config.toml
norm_place = "pre"
init = "normal"
init_std_up = 0.029
optimizer = "soap_variant"
grad_clip = 2.0
Each number is 128 + 32 x the weight over its row's rms, rounded and kept within 0 to 255. Layers, rows and columns count from 0. The size above them is the row's rms in percent of the matrix's.

# layer 4 MLP gate, 832x320, rms 0.0947, rows 688-694, columns 160-319
size [102  90  98 103 107  97 105]
[[146 174 130 136  60 156 153 161 136  91 138 162 121 156 145 145 104 145  88 150 130 121 131 139 121 139 113 131 117 103 126  79 211 160 157 103 175 155 138 174 182 141 148 117  94 128 152 209 126 129 107 106 111 125  96 133 130 124  82 106 170 184 156 145 132 117 141 143 195 113  98 165  92 145 136 161 202 170 175 101 110 109 116 109 128  70 167 131 132 155 135 164 108 184 137 127 169 161 147 183 133 111 173  93 166 131 113 152 107 163 108 204  95  71 161 139 124 149 127  76 195  80 134 113 136 121 134  99 103 106 137 101 159 140 120 132 123  67 172 159  97 137 120 169  98 205 144 107 103 160  51  89  82 103 135 142 134 190  99 113]
 [ 77 180 139 154  93 103 132 126 148 156 125 144  97 161 170 136 105 139 118 146 102 150 157 111  87 201 114 133  96 162 131 155 120 135  81 111 127 128 106 115 164 130 107  91 103 133 156 140 142 147 149 114 147 134 102 108  71 113 169 101 162 104 104 164 184 137 138  89  97  75 184 128 112 111  64  51 197 128 197 112 111  74 118 121 167 104 161  79 142 116 143 122 156  72 170 121  93 132 148 113  91 143 221 141 163 101 189  96 169 177 113 145  74 167 147 134 113  89 164 102 118 159  93  79 113  43 125 180  87 138 148 132 107 127 157 110 109 139  72 104 147  69 110 165  97 113  60 102 150 138 111 161  82  71 104 137  92 110 118 160]
 [ 89 118 128 125 123 143 133 158 176 108 109 144 126 116 173 117  93 110 128  79 110  93  80 164 132  84 117 121  52 171 157  96 181 146 132  78 141 134 149  60 131 171 125 149 135 124 152 128  76 155 153  85 135 120 147 156  94 165 122 106 161 193  69  86 154  84  93 133 108 107 104  77 102 173 171 142 160  75 150 136 176  82 175 136 132 145 134 123 113 202 129 151 141 118  99 122 137 116 167 140 145 183 116 145  50 131 147 166  93 164 123 132 129 139 156  90 132 105 138 197 109 181 109 139 109 127 104 151 144 144 104  60 112 141 116 121 167 121 181  92 118 110 119 145  77 153  86  42 123 160 109 161 163  93 168 134 137 149  86  91]
 [ 80 118 174 149  97 149 162 119 116  80 124  87 144 131 176 161 142 115 168 126 129 154 150 171 130 203 179 165 118 111  29 113 126  93 126 131 128 105  91 107 122 141 137 150 163 187 179 134 120 137 134 117 123 160 116  62 124 148  96  93 127 112 212 141 108 166 130 104 155 100 198 155 171 134 146 134  80  98 147  90 115 141 151  96 133 115 197 115 147 142 141 100 117 132 134 170 100 112 150 108 148 138 191 175 118 157  99 141 133  99 107 130 121  46  80  92 169 124 149 152  99 105  92 157 131  20 120 131 135  66 163 131 112 150 113 213 117 164 139  92 191 138 149 112 160 162 155 159 171 113 164 147 127  96 159 122  95 180 177 160]
 [169 168 156 162  95  70 195 157 128 124 103 150  92 107 163 111 148 131 110 139 165 144 202 111 100  95 170 130 146 129 113 136 137 127  76 150 113 160 116 155 125 151 140 126  83  85 148 173 153 107 118 102 142  92 164 129 106 121 182 146 117 125 103 145 132 199 107 115 154  81 143 150 165 118 107 120 108 166 162 139 101 124 166  49  77  99 129  86 160 113  99  63 121  56  67 146 178 159 135 140 126 167 134 191  98 112 112 161 118  96  81  93 172 129 126 160 144 107  69 143 133 104  97 108 109 129 149 119 144 148 140 109 163 142 164 156 103 153 123  93 130 176 102 161 148 121 142 152 125 106 117 104 103 143 103 155 125 140 136 134]
 [159 122 148  85 110 199 145 132 116  94 146 152 115 150 103 141 183 147 132 125 131  86 124 108 116  68 164 224 109 124 161  96  91 110  92  72 146  65 171 184 161 105  94 172  75 115 114 184 140 146 167 150 123  91 181 117 157 109 128 148 135 110  70 166 130 150 131 165 120  97  92 109 174 145 161 147 107 146 157 111 141 146 140  99 163 126 110 148 124 165 126  82  80  98 203 154 147 116  89 172  72 136 132 103  99 141 136 111  97 141 115  56  81 129 109  98 166 186  73 169  94  25  98 146 176  65 128 130 135 149 116  46 122 135 120  94 114 154 116  89 126 104  94 151 161 140 123 103  56 140 126 118 143 106 162 119 171 154  97 122]
 [ 53  92 127 131 135 159 176 146 122 117  99 127 195  96 109 110 135 127 137 158 134 111  81  98 132 141 109  80 125 150 158 135 102 160 168 141 109 174 114 140 108 119 164 184 179 146  62 143 136 151 162 147 130 109 108  94 109 179 167 101  95 129  89 111 163 131 126 132 150 171 109 169  58 138 131 148 119 158 100 122 157  91  80 106 107 180 138  93 169 101  90 150 167 141 147 111 132 151 116 107  43 149 103 174 137 153 169 192 116 207 120 152 145 123  32 123  89 108 109 135 122 124 149 140 114 160  93  80 163 177 148 165 109  81 124 130  95 109 167 173 120  80 143 163 133 149 147 134  93 100 116 143 160 184 139 174  82  97 111 167]]
# layer 4 MLP up, 832x320, rms 0.096, rows 688-694, columns 160-319
size [102  92  97 107 103  97  99]
[[130 144  91 115 117 116 107 103  73 130 114 138 108 111 119 142 109 136 164 130 103 156 172  74 118 127  84 174 170 130 171 133 178 150  89 162 179 126 134  93 172 143 129 133 175  83  90  93 144 192 156  92 119 132  92 121  71 151 105 138 130 132 155 124  62 147 120  74 133 138 106 116  99 106 140 151 117 140 101 164 146 128 124 125 110 109 133 176 152  64  99 167 150 155 111 140 125 118 156  88 120 110 108 124 170 123 149 135 101 153 102 188 145 153 151 177  85 157 187 159 132 117 153 122  87  96 106  80  96 124 118  78 108 100  70 120 141 149 132 126  71 178 145 132 147  81 214 132 177 159 182 107 177 103 127 177 146 110 125  94]
 [124 131 128 103 112  66  95 130 201  77  90 189  66 132 155 157 115  78 145 112 135  95 100 156 145 111 132 152 126 138 187  95 105  74 116 122 103 120 114 116 123 105  95 143 114 162 147  94 103 116 198 125 121 104  82  74 149 122 117  81  94 123 116 112 108 172 150 114 172 124  92 186 183 110 249 134  94 128 148 121 130 185 146  80 111  67 105 134 123 163 128 110 104 130 124 102 152 142 192 119 145 149  63 150 107 113  99 162 149 154 109 122  95 104 102  90  85 140  66 134 155 156 111 121 158  81  95  92 209 176 120 131 112 159 118 126 155 100 138 113 156 194  71 129 126 165 111 134 108 216 140  85 141 123 119 150  49 152  95 153]
 [150  37 132 115  82  95 186 149  70 142 149 181  92 148 147 138 102 103 138 138  94 161 149 142 169 162 117 111 112 143 176 103 110  97 118  96 163  32 147 122 185 126 100  77 138 139 143 143 172 141 154 233 112 104 124 104 161  87 108 150 220  86 168  80 110 104 116 115  89 145  99 174 107 146 106 148 125 116  83 119 124 123 122 127 124 156 136 137 119  87 177 157 183  80 200 106  92 123 193 116  89 104  76 137 183 133 207 118 135 121 121 102 109 146 157 115 114 130 139  61 129 122  91 107 153 222 160 158 117 151  82  98 117 156  93  54 141  85 199 120  95 152 160 118 130  92 105 143 131 149  45  89 146 132 111 112 101 117 117 139]
 [ 78 123 138 177  86 153  84 168  98 177 107  56 130 163 163 133  95 134 131 182 152 128 113 121 153 189 125 102 155 159 140 109 109 110 156  99 147 120 144  90 159 150 128  84 150 143 119 145 178 136 140 121 120 135 147 134 147  95  93  93 155 141  72 191 120 116 126 116 125 165 192  69 139 143  90 129 122 117  69 107 193 114  92  92 147 134 103 111 141  98 158 185  70 126 111  59  79 154 162  92 100 101  48 151  64 153  99 121  76 133 154 113 125  85 142 176 184 153 114 184 152 128 117 189  83 110 155 169 144 168  14 155 162 124  79 141  94 156 140 105 119 149 137  77 127 107 157 151 134  82 102 112 107 136 121 139 124  82 107 131]
 [102 165  45  97  98 105  82  94  54 170  97 117 106 132 103 160 142 123 167 117 146 126 102 134 134 112 164 159 135 145 129  98 123 138 131 112 149 112 114 131 146 177 155 137 122 128  84 179 125 114 145 145 133  57  83 120 112 162 162 145 144 127  69 116 122 124  83 133 142 158  90  72  52 154 121 113 134 119  84 113 161 136 114 175 141  77 134 136 103 151 122 133 102 137 129 135 116  93 163  81 146  67 154 142 139  89 117 147 140 106 192 114 111  82 100 105  98 182 115 155 114 175 122 164 210  96  98 112  95 137  75 144 105 114  92 116 110 133 112 113 163 154 123 131 102 156 216 147 129 113 149 151 105  62 115 110 113 141 134 150]
 [180 150 130  72  94 134 159 158 118  94 125 134  88  94 136 135  84  81  75 121 123 140 150 113 135 111 162 126 131 135 179 110 131 108 102 145 177 100 100 220 115 100  74 146 137 137 189 123 144 155 118 137 112 138 124 104 101  76 130 130 125 142 157 122 133  95 155 127 151 127 109 118 123 151 136  97 129 173 117 124 186 103 104 105 110 180 132 173 165 108 147  74 182  83 157 124 155 160 157 110 186 225 147 129  78 139 101 150 136 123 110  64 136 171 141 132 125 143 111 142 161  88 134  50 193  50  86  75  97 123 166 169 135 160  99 119 133  83 150 135 106 123 168 211 202 153 134 107  45 135 188 140  86 144 109 146 134 158 141 131]
 [162 122 119 145 144 147 157 136  98 100  90 141  99 121 118  71 133 101 186 158 101 110 150 187 107 133 152 157 135 135 147 153 124 118 130 128 129  82 152 135 167 102 149 112 149 158 151 141 129 174  93 177  72 123  82 132 113 146 125 144 137 209 109  98 144  91 144 107 154  50 105 125 139 187 122 153 118  98 119 158 115  70 205 107 164 126 112 127 121 162 133 135 106 128 129 135 116  86  73 115  78 123 139 137 156 188 150 146 103 121  97  87 153  82 102 143 157  82 145 168 142 135 180 129 102 154 112 178 151  84 110 117 144 179  66 137 120 240 198 105 118 144 103  76 139 192 109 142  90 168  91 143 205  85 164 123  87 135  96 187]]
# layer 4 MLP down (transposed), 832x320, rms 0.0841, rows 688-693, columns 160-319
size [104  98  94 107  95  96]
[[115  87 114 132 220 134  95 123 145  91 156 128 115 144 174 146 115 138  72  88 123 102 124 105 119 159 100 137 167 132 166 126 140 107  95  61 215 129 129 115 124  98 108  74 130 150 139 114 153 114 188 100 136 101 107 115  94 134 110 143 144 102 142 113 134 206 152 129 195 113  76 105 111 121 119 135 235 135 133 141 119 132 172  71 114 111 120 181  70 117 109 169  92 132  98 125 122 122 116  89 117 142 131 148 183 114 136 190  72 103 124 171 189 103 167 116  86  91 140 133 151 127 105 113  98  91  82  84 125 153 175 123 154  90  97 150  92 133 149 145 145  68 131  80  71  96 163 137 138 199 103 128 174  70 129 145 115 113 104  74]
 [151 150 149 128 100  99 135 104 185 125 149 141  95 155 191  82 178 181 142 179 132 153  76 152 136 154 153 164 158  77 142 148  75 117 166 148 121  81 116  98 107 148 121  71 134 135 148 150 148 142 147 125 100  38 117 114 161  99 138 136 136 107 109 111 139 138 117  79  96 124 111 111 113 115 119 134 153  59  82  92 193 121 129 113 106 120 165 142 124 124 117  58 116 139 128  99 145 101  91 139 133 146 179 151 107  98 175 119 120 157 138 170 115 126 187 127  83  87 118 106 121 139  73 138  96  91 123 104 130 121 100 172 115 117 130  93 118 123 127 140 197 140 129 198 139  94  74 117 213 164 116 149  96  76  63 186 132  67 197 149]
 [ 85 145 181 192  90 125 135 133 118 139 162 132 180  97 146 101 160  64 123 113 125 142 119 118 153 150  89 185 116 144  61 115 198 146 122 124 168 165 157 118  77 153 113  54 112 100 136 132 120 143 181 139 164 154 142  85 164 119 175 161  71 120 128 128 165 215 133  21 130  84 136 136 131 146 135 113  93 101 119 122 141 140  85  99 126 158 132  85 161 111 166  99 158  82 102 134 144 104  83 159 172 131 105 144 150 135 189 128  74 106 118 133 182  97 110 128 180 171 101 113 181  82 181 123 152  98 143  79 115 117 133 145 170 126  99 124  88 142 117 103 168 134 120  89 119  69 121 115 144 129  95 150 119 119  94 200 140 130 147 106]
 [101 103 203 115 160 160 111 115  59 139 146  16 119 102 132 126  82 156 104 154 142 104 128 141 133 187 106 115 106 151 112 154  90 106 136  92  91 168 107  81 116 209 152  87 164 175 123 111 117 132 166  91 152  96 134 104 146 136 117  85 113 147 139  93 134 145 108  82 104 217 192  99 177  96 127 150 105 121  73 194 134 166 144 100 162 102 118 164 154 125 167 165 117 168 116 118  79 111  97 101  84 165 157 200 137 137 153 156  52 110 109  72 114 156 118 138  90 138 105 183 137 140 110 128 123 168 209 149 159  93  77 119 180 106 129 103  87 111 154 100 147 165  76 163  84 137 126 111 159 103 152  99 120 144  75 104 121 109  81 149]
 [136 177  87 124 147 112 143 136 113 139 118 115  90 118 162 131 144 112 190 195 121 173 145 170 144 102 180 156 154 144 102  94 126 128  65 115 133  56 154 105  87 105 128 134 182 120 110 189 100 184  80 114 127 116 148 108 148 131 114 159  89  89 107 161 168 118 102 155 201 154  82  89  76  86 139 131 105 103  54 154 151 117 121  91 182 105 150 103 196 129  88 141 111 126  80 147 125 125 110 106 140 158 121 183 163 126 138  98 150 144 161 183 110 125 102 125 158  84  55 114 141 111 136  87 115  66 144 135 114 149  69 164 142  94  67  80 120  76 117 102 143 151 157 109 135  93 115 175 158 121 140 186 119  73 141 145  97 106 107 119]
 [101 126 139  99 170 198 144 153 139 141  81 113 156 165 187  93  98 159 174 159 119 137 164 171 100 120 131 112  72 140 124  46  93  93 110 140 177 109 138 110  72 107  68 145 136 111 149 154 113 162 183 166 167 118  68 149 141 123 174 136 125 108 125 153 135 128 170 117 107  39 183 128 159 159 168 135 137 111 132 142 128 121 131 182 107 121 140 115 117 176 114  91 132  97 157 117 178 129 106 230 108 153 142 155 129 111 104 102  94 156 104 152 129 156  93  92 115 171 132 144 123 140 127  95 174 172 118 113  94 145 136  98 105 122  95 140 141 167 120 136 115 148  88 154 137 131 142 133  83 162 166 136 186 172  83 137 103 140 102  57]]